config = dict(
    num_hidden_layers=21,
    hidden_size=64,
    num_attention_heads=2,
    num_key_value_heads=1,
    head_dim=32,
    intermediate_size=256,
    vocab_size=1024,
    hidden_act='gelu',
    norm='rmsnorm',
    norm_place='pre',
    norm_eps=1e-05,
    positions='alibi',
    qk_norm=False,
    attn_scale=0.177,
    bias='all',
    tie_word_embeddings=True,
    parallel_block=False,
    init='normal',
    init_std_qkv=0.0625,
    init_std_o=0.0625,
    init_std_up=0.0625,
    init_std_down=0.0625,
    optimizer='muon',
    learning_rate=0.00777,
    lr_mult_o=2.0,
    beta1=0.95,
    lr_head=0.00945,
    max_grad_norm=1.0,
    warmup_steps=200,
    schedule='wsd',
    decay_fraction=0.736,
    decay_shape='linear',
    final_lr_fraction=0.0,
    batch_tokens=16384,
    max_seq_len=2048,
    doc_mask=True,
    train_tokens=102500000,
    max_steps=6257,
    dataset='wikipedia_en',
)
Each number is 500 + 40 x the weight over its row's rms, rounded and kept within 0 to 999. Layers, rows and columns count from 0. Numbers have three digits each. The size before them is the row's rms in percent of the matrix's.

# layer 6 attention query, 64x64, rms 0.115, rows 0-63, columns 0-63
053:513613476540502481490540505563422521494525478474469570556477475550532462565446527533401471500447480466507506491548449484464505457514507505506505521487455490433479460545473554525537508519496586
066:488466561474565399504508563498474494521522537516497573519527488495476424543519563565466515437564502483584552430456546494464511472515538504525500439479493530545493485513569534515488513470557477
073:540489402509592512532410471475520518527484411497481551493469484547530552477492540472435535546493512474525516491485544459444516484502399453486503537501482543552500470482484471417487493477471451
066:526610527536487513512475480488434483535496436528520554495444513414456490522490460450473471519505438481471439538508450534459507462460477456511528457467517468581495479498424528518558520510493590
074:576531449444458603502446473509494498513551499537468479511530502398462458476530465488576557522562476472514489534468497538486478444508502418494471433453514507522470440503474498437483529547525511
062:399531479513563488514522501534461495464523460488474485457480495519558507506479444581555433434484564492534521490456477506498468541449490568452439510546534475431483478453464490485534540517477405
063:548464504393497466493475519534450554505482505471526600504498475491416499487459474436468482506463519502536518485546619534507517475479426494537465541556474542563492515504462465480467527441495521
061:520565496457510535535472476459442515481519476413514541480477508397491509479533474475447521527523466478421524559515559491474480463518473406528562441477514574476545530518521522534486555464525560
078:532504496539515549476483425508600435467451514525453453444507461554514489417471482441489491514552472487419485459448497444542518505485471502514552493547500495538580535514492403487507457492503482
050:456527439486522521440489520502542513461418476502526509476535442436595453544560530500471565403512535469485466508552444463483516545483511551546496580490462518507496478534551506557550497482487515
065:544438517417560458474546538581449421487556517472561478487537461479509449488448459491536583535518462458471530505461502559514490475496494451536441467532498486512493554579482452461523494525500489
063:421477458442495564489470467516568507482430514556480412470503505533494529441502448497541520422502481470435483496527479475516525516457478419528515542568497479514490472495481421453486491474421448
067:580483543468461546547504414497512554458512424572471446474505514484493595493494509575462502518452462541414523493494500490586512515510547497447534512476483537458527452437497486497494488488541471
074:498508517457484516470526497599596549502590491446469560469501488524432425461460518486495465484546546524504548466502489476459483521502483516460469515460465530462506548449504564573556465452478549
065:527468536486572448576545493468518501449511472493469486453533452465499581553493483577466559437575457478598473540482472495465497501503494407482516472467530522533447512496476544499534545500468473
062:424459532469480453500538577435579512526483549439507487467504491554464470484538518454490516472530531453469502471524478471471463477519500388483470475479421509500460552489578574523484531459486546
062:435501590500473517500497459490485531550491470477550490537411472550508520467483505529448479569449444440512448468544497507517418502476503441492492416524477518457460497503482567492548543498594504
057:467493543459484494507513474443518516494456569544487465540488567544448588451475547488560505478425544490480514476505431467519509625534466499563549467559504467491496477537438537507521484524474478
079:547491475538536398511480540431534475542458507507449567512525549478542597588539472537518423480464564489545524557488465533458524521462493497479519477452473478530494499442505542498475523543457482
051:509548500512541512537394469463473518513499571461497554469492451557502503504549497448471465551481530487468548543471425494547529435577501460560492516513492510547454496530545501428479545505482592
063:519461483551493446530559503539439464513490494446444460518461503526403491497444407488458546494527460508536486552469559451526589437515478407450498474475533481512503517490478456489481467499501445
079:490433526527444516486476538478450469591503543476505488508493508496519490489614471568575475539523484505486487469475482560511494535467550564563475490525566461548452436440500524484450544561499532
065:466513563552477489479534477442504474499481471560520518423562506493533477526436457492482465466515458479580504478481480430548457547532594539460434444526455509485510526539515531505492569532472420
063:534448521514431462472554512467492428448563542434519491475519491470566537527539473550560443476532472539498512559492438588556544471465476515437503524565530466501514549434488464517488492534501495
058:507489469520555463583456527495478478509543455441506488492560463442504466507489479513530544450532529442507469517445481493437450576506562429524516448383555527497525498508542489531521575529501508
068:479526489458493484472523474502547486530365502531517442556514499555520490448463514448557500547513537523559439521454473478505515540496579491524551467531480498505492477558515510517421464587466438
068:410539456520488478472505530492513525501387447418514488520414552508582503510503514534472481479493560523468466475509475466475496494447480559535483543524497464518458499462573575518471492475493419
063:630449451515534561503489481483476543542491493481473455523573462560524469474496464543475581520425510454526544476511527508438483439499517496473487535492576498539479419446470530485497512518468493
060:501526520499520427521450472501494499590501561484534537490497481526460516508526508448578460580457487518471459550568513544427463461512512425534581509464511518481482491552497516489456494461412562
079:532470488511539520421506615479463465466528473476501523473498522504522537525538503572490510449503552525495589469458534523501508475440429566441494557442549472546487491430487448499551519500527454
061:532542460460457483567587489519550497498509536450511465506455405476517528518447493538506472436512481461528457514517578588451390491505465519519463519504488549530524445532463559503482486521499525
070:517460485570523481488490541565556493511511542445526465499545547549425492510389455435561518551548566496548514485465535417525457513534514484499556523462526462515507506559464452463474478486497520
141:536546495530477480527503439422502480514471428482480519484491479530478532516496492519432528554481486472440491414478592465555501407479466482483472524488522495489445557425472477427425483448479491
082:554530505530495496567526539527448517566479492453451532486545450446500476434506536505452464545438505557500526511483499457486468473527571458516420429468440568448497515444552525449514531496556514
109:545446489496520415536448484461537495490457505488506540518447487535496525464520541464553500544507583469431474540494530472553524516542433471479469575475513561515528432521501453494375503474484508
137:532515498427533525523546500441499501555561529509477526475502444403494459539516433477581502564474458481489549508516509536406458442522581548559511480498485484526495575526484520546519492533495473
128:502511529457404499501472484558486521413612537508594567565529546487428533557521469541538495472506481490490506487456455472497445458463447481462509465509536500483521510489497470532427505481500471
113:438541466530529484515510520483371488473509460465551460525487524479493566525570473497571501494428515454512499442469500477534521500441489527540455522525553447486510416488492474495403515560489507
122:506495484546490504482522515465564519507478514518515501466499426435420476482394458448459514536518499453484411499511540556548594474502505461473544500515479494549519531521476456442549505519581444
089:453501465500584511526453473456449494511407498499549546498543495507532556514495579499515508479568562422501499483591521454552501518533383473535486469516519526504487505550523479474475477508550469
134:519469512510487484512472554569525497585445566586486535528491476501523384548469477458524515494516466490581529467480494502483507509559494571544573485454464433492565449504518453488505500534512517
137:470521435465490482481492492438585517522427458536520498535568488449509435495510505411453461467465555448506537501482478518479502599503540459527462516528512512510532481519464510596502470541534575
123:525459499467485495510596555498415509405491482496510494454527502505502571495479470517481557468429469467535541517468459565497550424418468441492412487515508441498478499488451482491507516546470500
133:493508475451548483488502492438654533510466467571442516519475477517450483523481409486420462441513506446450516506468509514467517527468520434496524474520502505530581517488474456530469454480491505
119:571506581466526456541464498510494516424542496456464548477497483502499479518499505617492468452561504535485514553511513507521494484559441493456504486549455580467502533523532560516519459463415434
123:558449520481531494485455520541504519532519500430482567546532409472458442485473481537542464515527479493518484525527435562503465481557542541553498481472530551454440516539509608540527532555467545
129:546498489471552450551484502468491524550468496509463550517502443469496541478603507478480505478420529490561541565531438480457534566520500418511492593522484527571526472521454490560476527477467525
115:438427570513453431458534576565466444521469545486469479522488506573529451486531566536493570492513475520499474458518457546487490513471545505489498499466527480537435473493473488467535582460438551
124:456468496468401536568521486551500514479441523452578470559447443507487510490526430486549574524496434473499455465543473562527517518463468518550508523466562431526492494582502470504515480504516478
110:466510526462535418493446439423593531554572533585504505526501519503397557520424460450467484482474488470444546505497489511473501509536505487533518466471509507497505471462484453531531445505554506
126:527561479503477449508531436491544500546472500536454515425467462471544510544486459469504415546466449539521500619528451494435485467424465483520501455559502537487549551461481496517468488516507442
146:496465573531489502498515559510424517539554509451485492497566453451472457473551518570558571543460531476519413469513520555549508430501513513467461484458455487529444459524489525469527573477512547
114:497560506541464486599485465533488523534447474492495476472444478506528476528453443412505457506491463513517486515479538424451524524515510467512612541535496557419563563507534481500481461521451471
135:505531463512500582535506462486544561440522442463461485392481478524510526472555493516527569417471481462542499424529536452523480524522542460537497509580530503528482500444528522572495536468505454
116:482525504500501458504500504499445489427568450434538477424525498408462529565499545500543560490509481493557531486493567483483444469537571503490422472491467499517494489479551537516559581562508533
146:412518487566490502454530426464536476417418540520524460474442494530520515474458550453453512479476525507516463457511454463588536535456477479475515554563511467529539528470496437448484528467503460
118:553501463534564509574469489471535478487429468492428588487495502528546515468521507497458483428540510519511563506486461427494587572527466420466463482542514528485566494469479498515470488499441458
123:502547414470493508499528501472609472519364441501500478440538496509523473482442491425455543489561462522528502545512492443517497520442490486486534490499535506512515521451519462498562429467527495
131:411515470504510493448537563493401466478511501481516433525426554560589446567482540501522470492553533535473514484502506512483455529470516578504481478481522509464489520488576514454452548521498441
115:493580503549447539550487526527440538504448456515568509580591502516494479511489476465480507483478475430599459452482480491530471551498501412574517511535550456465518477524465500518495497473456537
136:486513523557501496434522506474586495520423435535480493445549486537466509473481532529467495547545499478490448511519489522570497562445489428430560508520480515517464459563432541465575462450476493
178:443518483499456498534507466503481494426499456503563504405472530475494598485487444473501521513425462508498524471528546491574530508445482518569514550534531444555519520450495476574501474470567439
119:551505479497452553498469539554446455511559524545510476538441456514473486540537589545488497482570485514615557452493476493427475521509466510447478545496503479510477489534507530408490561483474463
094:519508467572334485461484496573528518477523425503530520475536572491524475543494525485555502444449499541521485500457489479489502530459505492496549541473550555506473473573472540525508528464481540
# layer 6 attention key, 32x64, rms 0.0889, rows 0-31, columns 0-63
091:479462484506491489461606520504358533502495523520485500528491490535490477516470466521486508530483416509517510486526487573439535508553494441408515506535486483488448441463439503468592516512496518
076:531478479479564471470513507469518552563515465456503519543489415537534484604513531486523570478493529497549528431487513514504521464513482521513416520449489495492493568449559588507402501483536511
096:520466445572590540519402513511540542509446424533496472477491472516483532494497454489471524488480572463469514509526482484510540428495444450449540547540560489553501507479495458441504497476468412
108:463561518439532541494519395437372498519548515492492551481502518500425498498506527503465530501451445503444462526525453483478447477428529496552497519454489500507464530494510506487540578529498561
097:547527442423451562491471491509510559478590525551484553550514454526458510488459477445516485454557479473495508465511505428453386461503509416516449515477459502554528501505505514540540534523512502
102:453548496540509517555585515461471424444472466490462473443460505564509497459475470558525465484538544458547529534447497520479507549469480500431440449535533491562461502536507506482561524530530405
086:559518507462538440477471469554461556491458513473520481519516445488462452475457500473522591445454464556522474549554557465515553477470520519565493606546464507534475499503505432503447508436468502
085:498557414509480484512461484513497518430498457429533492488518555444441440456505507463473493409489499483389551515499524434516506449471480430533542517504526512503526491531529472538482551423540527
121:503485544570506442520470480543568463473455512465507457490521485500480544500462519475439471504544462517461460481546473403560535485423486489508564454504522477546573569559467444426482481463519521
091:479573498518572481488492502467562510473414486504546494454559496455549459529553534495516459492524554507481464509533463515523544612398540480535542552479509470537512524423474514556485523478495522
106:492419423468489524506547493554455455499512495507480540516539409523517455456458430474545519514541490457511526512410465536455464473512533501544452510479502533583518485579506476547551532500473565
097:444451554564524487533505517539498523549438570513440462527506483497544498502504424568584517471510507504486405523537436466531504539438581468527523493466503485515467469503440441480506548475468479
085:493490492523459510493492447477490543501562582543478477459466519462448503550509476577528501498458480510506522447534456512460434462544577514421473474567477539411499486567497552459472493473480419
099:527537581456533499483507551550546522525556442466497569484463446515428469532455488551460505532485457562485539430525501555521521527500431518501518475468513498448475549419520604526514497523479502
121:491496450566526555588497523451515493509532459448430512466457455452525496527583459527518523475481574453517499547482480592473517506468499440480488498462513519556490462572457509493473593481476523
113:503436525476409482528472586545586467570478452443420497502472493527508462471515432461502515500493504447509574501441481532545560476554470515512516491423465497476482472496525559521505501507504561
091:473489504559443549438526521501487461499496466441434482488446506503456421398523581497458555515467535424527545530468438492489490466467509506513510505555456519522449441545493511491525550502547561
088:455457575527519503458529524494478518584493512524462500560545556488480505517474503498527561462398540570445491492518502499476571493496512539516512433502455473486446510534397415501565500497488491
111:530479425509513511517488516426499510532493500481456521507534538440540563599516412526559460450455520535539489573503463555441496459481549563514463516433494446507515505459522525442510513543537474
097:517502581399461482497530458452491509537500507490490532428520449546430502441514457438532491510464476449462510493464508534556459415536490465484456449469534508498448547540569528449527531480509554
114:421491483609489501540495471497428512490520496369491445497428458479493536522485419504489492465511520523541430497488564473483521461425484420501552515515472485529504528544491474519476530506498509
114:485522436515495564462511525415501447541472567473508475453503493509557471467548545513564464478530543517472503485512556447482410555497531600525512533548554498520502472481548509531515433514549448
095:458519506493452481495531498437453434475503507486542483488545529478525513518506483415458475470559498436526560498455440519515484512473481583437469445476479518483457517549544546514570587561429462
104:504447478521450473565535578499491411434474562458470503514495475452578499486550490542548440476542513526516499565516504533501520518474463495469505590555512514526543441559462477499543457435512532
093:526505428567547486576442494509464517502531485405468508511538500477551493554555510512503478419483541465491499563469428509507480592517546455488516555473578494531547493524498469524437503547534502
108:482570483581484502458439537553524476510426510523531409561527516482542452494477497439545503510522513552517439507473444470540527463432593520545553503504525444517513466527451496456514476539467511
094:432523482487480457547500543518533497526388517511497542519460606533522501511460509531469526545515545476557522478434486476499559511552482553567495489505490485458458465470565573498483471472490407
089:556504436554438560538554421466559558470410456474515469489509462569504453431474541515479481536486488475542494506558515458490425523479540502520573540520542503530485491470469522532460446491496512
097:544440540480487468513516520571469499528497521419501484525529505464472550447557495502630535522473444517471464562541445547509469493528514448521555487439506478490479483521494456501445527546460589
124:554499465521548551441567505455485494451490508539501504436463531461544467523514515491472513483544520502549570506466556495458495507501527558478514572511520533569552487430489474598558441513552428
088:567521435490442522540546422519564485536490544491449494517405462495501554467430513453464563507540497507520560520526544568470502514518457476498459501458456491516464406523467520480463531510468552
097:503493530545496519528474515482506583467557454484576486505504532484491555516456470404521461533537436549504468473457506458523483545548499499531607518474525481545542498483584480514466442580521540
# layer 6 attention value, 32x64, rms 0.225, rows 0-31, columns 0-63
079:479525524558528498475483424546488554502498581506526533509524520530507487435523524500518549471503464529474579494460470428510531482490489485489519517483543512379513543567503569438470562551579518
095:537438441460515562525523466492465522471523583537601551583457525539482506461544461510479488476518509570488571526451492476547511551480497452535507514517537484482511560530495558463507472560547552
105:489505443467482575523494545521526509477524532449525511522486385471591511466553525517502543421478509554455494481493470506573567465518495516491560464547539561526477578490443502528506458466507466
082:484431476489507473496498468489536487420590649448453520460480528443538435515486588511530519540491503523468468483476526532515529551469477465493448484523471508533517500462560464504487447472525494
079:459529534499493464464480460482503515482488577403450524449562518558468464481548562447462514498444519542544482464518457504488571457498524491528477520430497444570520489494506515617517480489489449
090:505461428499471489473473473453484480582520438527537570535460542502475479460505524456446551475543464525484537546520514463535423554547493480506535485550496534427519520519426529483397474533446483
113:550398491481500481513562458538580472451534489518511465483501477494509447568578556482499482498490503547428511456482479463516498485463468475619420515516451508478502467458482445449490502487454485
094:455504498511522441467497383496488511565465505511553549483546466452523459487498469577487512559466554471493509552456475483519483481525518510485513480506466560460501404467560509408481569478561487
082:521515516485452521604477548524469553542452495500585491471466570522446549499477494550494507516486557421543496485481446515455530485524533514443515496465529523575450563497533442491562447535520542
098:505474532512427490452494488513471507510464497561550481422461532525524459540510435512460469481462467541501523610588564415456475485471451456462480553471471503457517471538465493473430503531520510
098:537445549568533495507506453543490489501458517538577550460465474501477489546476492550512520543462515470480512533405577454485495519514499488434535454460474519486552472502601519544578574529510482
108:466530489500518463505450480442433530513567562479442483506520507472541409415533533463468449550525487490557497511529468513529480478548452450443527447533470433543560514423540508518514525489483447
096:513582522586523523474494460509478542464542470455490472553526533452492594499505511547563507521465484524525453472571491552418534521472500511528473565489543460491467470527458506529467413425511475
107:547450510521405534576495546489559576505444545508485472463473503493406518514553534512499504541432525523519539495479523405511505498480471503516479493559529527489502547468555494479548606520515513
120:503497509488547450489478434495522462449535538518508594613508486544514535450527441512565572509519525437474523467469538515559517533446524502498541488555524566504560488566571523519511479515523511
092:487508443446495432431559448559429429523509459517521488456502608478444469534459547461483500511497486483509483435508504511472465546522510440498488525455512509551579477478510480462456493542479577
103:486533485464532464525426465513522473516437517484543539452491559451562475541478449566542490526505473488529549508489457547421437457455400517446490517494439431577498467524503463519485469471500491
112:514561483499529435460454503509483573513431579510526511503490436457590535501545470571476532572511547526510487503494452439450513429482412499568510496497499474568511460483486481469512522499505453
083:487520578541566531480436533510480448526490529479549494518563536541479481457492440523509524423505459523556475567514548496515502504465498504424471503476569520611446539553469495533472505449544469
101:520445445459520506523541527518417458451573450594490493490496456435525512501502520452467495478564521473493449489450472559549487523503518485508486512524426515434489537434506447448484416544462505
096:466427434454512525484438535482511453471467537498517524425505509449509507494414541501504546403540458585459503518406466496484427517480534498446513485551462506491457506563534523497480504496540518
101:474522509533533493403507461497440503541485533501511547510457455504542447465504477427448492479504531581447558588480528526490510444545472497465547485471461451463595501489485548526499501575454474
117:448538532512486488487588494552472502514475501480484522533526550461414513479576490444467484539425465500497498430438447466492519585514554490489516513419565538504493447449493533540475476468538451
090:514430508504473469485450493507510478437557554489542449425475510521535492576459560497491511459474451495453486470487496445464582541423459505557404451485462440468517528556538489480522489479494533
109:523525490531511502531399456458470536457485542426456461497504623585461491487491489513534484528505448493510476548524519574445454502497459498466531536562514427452555492521529523496520543465530519
099:478524493476529454524535494470528536411562562497445462466501432490547536480462513514526478463581485520471458458485505549438510458491464484615436497454510475547564518493511548516531463466464557
110:471605493549504542433548558503503514543400513525459545486490478531535549506478434527485476588544538533470539509489483473418414498577496518480495482476484509454499487514432511532490489526476484
119:503529572526558516533558522529529544519518473513573445457466447513532498522475490584549500434502546453552522518562534484465488444524520568541526501503441458559510540461463468417453498527458520
108:473475490443480496467476527546489526516447576459483539420462508452580481579460554509477527505451480572482491492479476458468551505494446513396553458464509546470444498517499500553553506471554506
099:526486409424447454576471585502468545531503523501476503470386508447489490499454506464428561565540515449562527505531536500488513515478474497495548510486536481506497568486488471485522463565519514
106:516509513506498552500503474563553451592543508450527493503448530478493449522467507488570514494515534492502524458550530527505446481506500525456548461575497557583495494505566416512407481443434487
092:458390488490443530559453487494487467546537454513510499459516508502474481460563494453514441517459475592550503560445520499501443546510475464517478526497474513443572560434473533512512525496532422
# layer 6 attention output (transposed), 64x64, rms 0.521, rows 0-63, columns 0-63
092:496505442476451441500583572452554489472484438521524499483527483448509543480484514466538469504505515463555470498458527621470486511461461429478484461504440485587462475454460458555525485471465491
127:463554517544498419423518503472520522557514448508467472413538486478519464540520519495530543518539484460518438479493602510470472440474542536529505456511453505528402489464489504557565497443480477
137:473548471498517425523480418514481528523484486529527507548531561508445525524464531483494451535525444478526426486497614487443435511477559453487429494475422490462499442493511501477470574513519537
103:505516497519466535520494507525511517596422370546440500533536489574480498499455466539462473474509504467491504534544486496471466464490523486496531426468550528490463464528456598459506487578462485
089:580431469487486544534497536521440502492506472573496491573491501512553470482369464546510511501504481510509536481473552514547438481493476529475480462515480504477502423513435445397469519513523465
110:426599539569543464512483565532532539482493546472482462486459515502522519527529473563533520471525559481557460464431476471447524488444486473479484525482505449556464499492581452542563529438478489
147:474571510494507499525448452492432505501510479431463515470465514472464531467459505573517513481508515454546537524507489485461430540569535522444569475488546493542457493541480631493578479549503466
122:557517469471439513440534585500547462453506483452447475505532500517421522499495491435574493484525510506544508533523464522461564542436421483442517503443517437521504586528457493488524440496469501
110:506500514498547531426483443477513469519529542537443542504501488513535409514534479426521492497508458563430433548501499457542531478503534539577440526524475516445560500484453516556468518460517593
114:492531503501543538505515533488523528442560492437500481477541464493526505460500508465544583541546551408505466450423456506591511545501523498583516509535553491552456534479521518555540527505418496
107:483500435465480515491544540466487485497504475443476463500543484470491484472526557438575498514475485491504461522563443531506477562457472564566488533554542449538485547514403500454458389515462527
145:534464514470449527452536555606583535494466458526513471591496528529458502508425429581505507449483554514439485486509487454521479524431506507531477482452458521452471491550515514515471454489535487
118:530418522484479493550455517449487462480515531546522588464489471536514471521457523455422508481535471527528600460502513518524508410591481484493510445507454574509535516487541496468525586510489503
147:485583511444553421428537437513452416530553489546501535509529491471522485473494514495508467457494483513487452549506433565461486530484550598510491480544485474532514516530426513532527438538532521
153:469514455572435459525597549457475513560430469486464478433521518497533489554506541478484460488458461540543529519573493515419465454450494479503467470451482482484467578441504473446507462483515507
110:514456484530483608554443519420514499514455510460441493488495433524571499499539411573561468488521517517503458538491484432504548469507479518551534536541571493498496533460536550518532484506494439
127:553513553506483565509557540514461562444577475534463501534549475559495424517456515468495523539491514492487517504527476441585494536530530460571498478490559546428487580475532564484479477501458529
149:549473508485514515502579489494481492414588482509495504457596554499411457518445514454551428464473506489480501515509537523565488522526546453428461438535495507444452549541495492513500453506514480
107:487494473456439519514583519527563553459516523548512490530512432466570493507484547453431571584543435488468536462470512526461475458524503475549466501516480523446509493412507506554493510484431538
125:482549534548532473471384475481558538545467532451453495486447545546439501511574519568510517477503515513462475492522517383450525464535486471468540525472495535498455508554538540524483512434476493
122:509599518520514489561498482533524537544545437577493464560520488545506460489585517488473514580517538429504464502544523495418553510498475426499497517512535535515475477488491488507442505493393489
122:492463471488455486524567571501517528444471452467538427514542527488463532484488506554546530509488541437519400455472524506569512554434477466490495541489516472525409459522521446455497492448529434
150:560486452493516522519449499463483467466521559503488502501501393533516520500410473545541469449516460499512492497529546469466479380473438569497495485575434490532515512528478436426514468525500503
120:481529483513540566540479485467473507575449417498482518535520498500509467415531466512514489546458567423477531506504475551488450534554548450507529467527567552547462450484440579531491509558463500
142:501444556488492495497597589531512485514469452570538542520502478484575443492482490521392543471473514520482551485498438516542502521485491503614508446491515556558504531487502455550489491485500482
124:497485528522456504540433477488419496568433422519504539471508585485490497482499519489513504480445534495469561483529549502560519501585510481456545409469516567465455478548514495491466522542551432
132:528467506489556463547501495490447485386596536452550462476533497514469518527505511437503531484461495473531450486484541471615550513490463432511486544550514461507513530523511417467463506456531487
152:477518477408434540440461447469490493453480516446511551499504556446467494488541548418514490512536453535451512525469474519578538591545515485473506510462530500490516478505560553528578554497527542
145:583512489529555501525508471505500510495526477592476464561547450560479520447470471451528473558508518431541444541476521513520479521480542456505464518537525476507539463504426512461411497574418527
124:463502556556592512450503461494534510531523503557492479478546524542522459523559448540537420442491518540418389522475490489554537468484574536508475482560510500449495463506520472552463495506496515
140:470548495484460522540542459526460499448478506506452494532512462561550495539489500541423507502551430547524447561493432434484533530475515493492497549443555482456533525458558586478590536504495540
116:502592535479501436454472543552536521469551561520517460562468473489506481467452537559499616492530525451481492436516435482463468488482497564523513468520488466533437465586486475473503463513486469
053:493486495539523620497467437466496500524458451498414463493441538579514490520533472559492514532492480530495486540519510438574554526487532533511560496561566476455510485538490554470471441521500438
058:463485536481489533577502544483449463488533492515459487567415475471520503432536492514543508511459453512562529545541404501454549577481472465551504500494535565468524526498475521465404470537512547
071:585489542508489544442552540549514541506550513547468526506490471519497459499493502528468538440483579559482562556536406540506617476494469524456514481466548492544478525540524461488538448497480480
051:483514495410513444465494531504477501455517516480581467515496484534485469494554490444570512502534528471500480440442436555475562506444473546522517561427453441553502507523565405527514537524505494
056:498508532509544490532415539511506500485463532510612479546510463409504575519544474446530407456469501437489494499528530485489467505501470494529553533560431531463519514538571476560470468488503530
064:506398483445472523474584491465455426524509453482499515427502501491458482499506465454460473546449466538456531534562517617531473439484489526478519445530519507447486524443443518495518495539526485
049:475481512536488478495492562484546445518525549548527481472467498528511482556562478394510492525498443544484404497454544553499562458451459484550476548478432548457526482485514435540439514453488535
064:428496514549507491575463489516492527515484517538526496521501539454566502489502482467487478534476454437506482475438584451510412530570580465555490504530450520492515419487529516554421556521477533
055:525475513526447486513462514570483504410470461479503452480444500426535599502446456521508504529524483449555530441503538476544481554452513460434577467556490499499492502547555478470488482469535432
064:530441534440459448483464518589493534499501508491555554569526538453440518550508502521456433460491505531450595519496525558434431453550493562471495471468441497461474454468503495508507524497517517
064:475552516521547461496549407529538528516471497553466516463466549515490460492475496529403524454489528531463575503512456520552543507495528468416504472470482495437528485521553426484578533484579481
069:449507502529555430487503468480393454503470516491474497415430491490520520467542491411502524555472474471543469530463551555481488486510519513456508549492535448543538463436431434495511567512529492
068:483552537458477452494563487557532536554468467508521447552569581510465494461577515551520500539496536490463456511446504482474516541410553479497485525446538458482413438531473491528437482495509491
068:562434505529498585586416530492548558441444474463510447471468529509564485509534482505506546540535533498495556468475521464558516495505503436482513463465537522481473422470565491488471568492501464
068:527509480477556551460427452548552555440509511517556511570497459476473477475465495523456537467595504464442470440488487476574552511578484494505515506528494474513521403545532497530546550479497483
046:585519522521503484488503544590588541428513474566515464503509495534434530504468506486424508441472530465484579508504462507481504484509471449426555449480454504453440471561564468495476495510490495
069:455469508530532450437495392535510466526446546438522519429440514453504558521511458516483513485514483534488458536479577511483544438469530481462509482539485461556497428515487424552549540475526458
062:472505475452463503515497535479470548612446503493517550579480473535529506494550581561456535532502510528497519484495510502423521491494423585564542539461486494527487440449482514430501510522445531
058:521486524473524491452395580490389482550499482426492528536465509558470474496526440533550435456484521515530491470515489464534491493476465601548543554509502495510496509520486541432555489507524527
072:440429427452423533547577509507506440514493455479526502489503456478558521473448464476513464508474482460528557514528493575498434535516533545554476462487475474556543491472428543493535470550565491
062:505450459487544561479526484421475479467482547476538547453508522492512509531430525479503446442428522554487554525530467535560535508505453542476491488494502500502537579472520436447564444527601523
061:476542510465559550479490531464520458512573605496502530496526454555510491485478508530517466538556503560512560456507443510491448496495544530546472436523482518453572555521542558512523497554423566
062:502474542530508467514504475515485551507549498478576538517571607501440480524558581447460450512440591523499525513474482534558559541582510442474537489496528524469468502539546481526529496482504516
070:525486514491497437488569493555571504417523483538480483464519559494477547531478556502460542461561472561490468515475535475541581496446413518493544524519501453526512514498498377485475463482494457
066:500619460544465522535482473439525525493568483512435422498510475557454534491492503477588480478490573458515508491518503497422515535468497473407465501502492447464466510490523572472500480542452505
067:522469456488524539424505494535647504470479509464474481530481488515480523530528455459465435571521521478475479553464449544497543539435500522482499567541474451529537524435455490501525444459477545
067:488486511484459541457546467488525502570458426564498515502453458598504516452474505522502488564546531524460514500492448552452548493444509552478557470430521479545465511469487501492567538592476445
062:499500450554588508556567491475498526545506428526480480512566468592489516487469493526466461496471576488529547472529486507435507420462463477470483471540534443537486518490475448501472440554442448
060:435418516499416557515521545507473496490504517418468498464448517476547484548521424563472583469460480531496519492476464461489544465498527464556509512461487529466469560461560536538520552437546501
058:518580428401464487497513516469474513521453439443487465508508508418429507513471580496560532516497505461541561456518490540436396530504467492469510471451495479501462496526506548473528474482487458
063:546506460504514482467484514410497520542468474514499505468511492501478469477536523496556462560465589468466485473517530623515524441481497531453474500494467450467470464505459423436422504574490438
048:514544449503528556574488456521514545536458411507456466500533558508523518555514467449427403490505479432540532516491570463454532511516474431456509493537533483467528482463510523546488505519428546
# layer 6 MLP up, 256x64, rms 0.311, rows 0-10, columns 0-63
098:454545477473493481432518514480468546485483468483461500463470510551508596521555453536490510530529525582521516538576489450526524516556513474489480485459448545468430523458421428483419458468531519
095:497483574470555457531418519452575449523460506518519482460467541477470509441454514502437510488520510503494526476539495542523590470525489465500437534557559473436521538502530511579519582466541468
094:449536505495583432459411444480513477449495574573488480540486463397481536490471483516492581515515551449519497499529483537555487491463493466463497559560504482584524518486506486513548468488488505
092:496491552545483484504538515535500596533393484506514485562547490481481507505494484507478514430492445544560510466458491495530544511486544413505509527517446400508536469502425537454476512586476497
098:531443540463496517454457530544521521463462448472497455487466539534550567558505548550579542534529463573485520547579483423527490452476439499465506483443519514474480545497469501410513539478492525
113:563449467475548522535512546474482506460533535518500484559569459504502528556570496566513556413484452458434494563496465483457519483540490512494490505482516456467400484559549454511576494503519539
099:498532521451594518490505480493532497467539541499499518511464465514607465475528474485531423436526463559466500511444461552486491454511410453513477466519522487448564509450453499437560492532451542
115:495572559543511443460537504557481506521544497498454467471442496437508473548489586462545545514556533572548467508476515531545436526482481490487474472531477563496463476516486405481525421455461488
101:513504623522491458481501491509537511452411511506544498503543468570500471489490493502454376557531451515495472587503519540470493540490511461532528463552517548584506504509539511550521532481468500
104:454446478479436495508515407474471561458550482439549528523492442455448579462524517486489457474440449504440530510530460507481488506506530539541508508542555499535533507521462493591433506513424530
089:550443521556572543492510482459488574514470510518527517476470504494452520440565550491480512473475471494543433496503482500434549469502503420470522492540501545605493506569423504473453456562466476
# layer 6 MLP down (transposed), 256x64, rms 0.0903, rows 0-10, columns 0-63
108:545495508507478507506537509469508512554462494518478536555506490430465408531505516524511437378480463486484458469546525454485530561537428502471537550608493460541498541523504471485463499542439533
100:505535410475446468471496485516446518453478513536506570472468445505478469562523452414558483422487496441532480519512516419486441561510489505571547476484492469548535455473558556471502506463507522
086:507487541468509544523470474526472559613539503443565555460502518553490536461524522489474427515488495527566492409510454513475484556456472456561524484466529501572528423452510490471495476485556505
093:478575496487499479482532468534519536449551515475512435405465490487544570493491545487521556498522513501497556583415513478501435514466517534529451521510471541420508543566532507499535586545481501
105:524477491473471573520524485513496531471478463527593564457586475433576513553548492561521483547452475543487467535467491481511405519539485503517491501478472581571512486523459535466524471477512559
099:443539478492619514463468472504544491526513506493516517489447475545504526474401567550465496563533497470552491487506559428542481522483412539524439464541529516518531512463499476475523433483460450
088:469512476475521503397557545509449579560453521454543499546554484541487471460510560574422506510445490521530469452534483479496472550512498516507536467503470517609493472506489532479560530512528444
092:497513474450459458500467482458506525505479538534564491542619444583492495505571462427444422468402518499519489498492464547484515470479459517554541501498451480552484484519510496498530545561477496
096:492493477481476480534507539522534569455508567513480455491488472520465432441563478546555468559570448549528506437495565493481491500572511429516472461462537474540554499447453439478460473544497442
086:502541568499567550472471557561490447496491510591442500445551503542504522506530496475465473549516539532520469576503472536489535505536494480498539441531429504470433505519525490438590482497522582
090:422467525487442503494464483498498450547494504514503502522558448499538503452597516401485468410422551505457528550467445500541479436487496537519482529490479563436472509460550454480526535501507507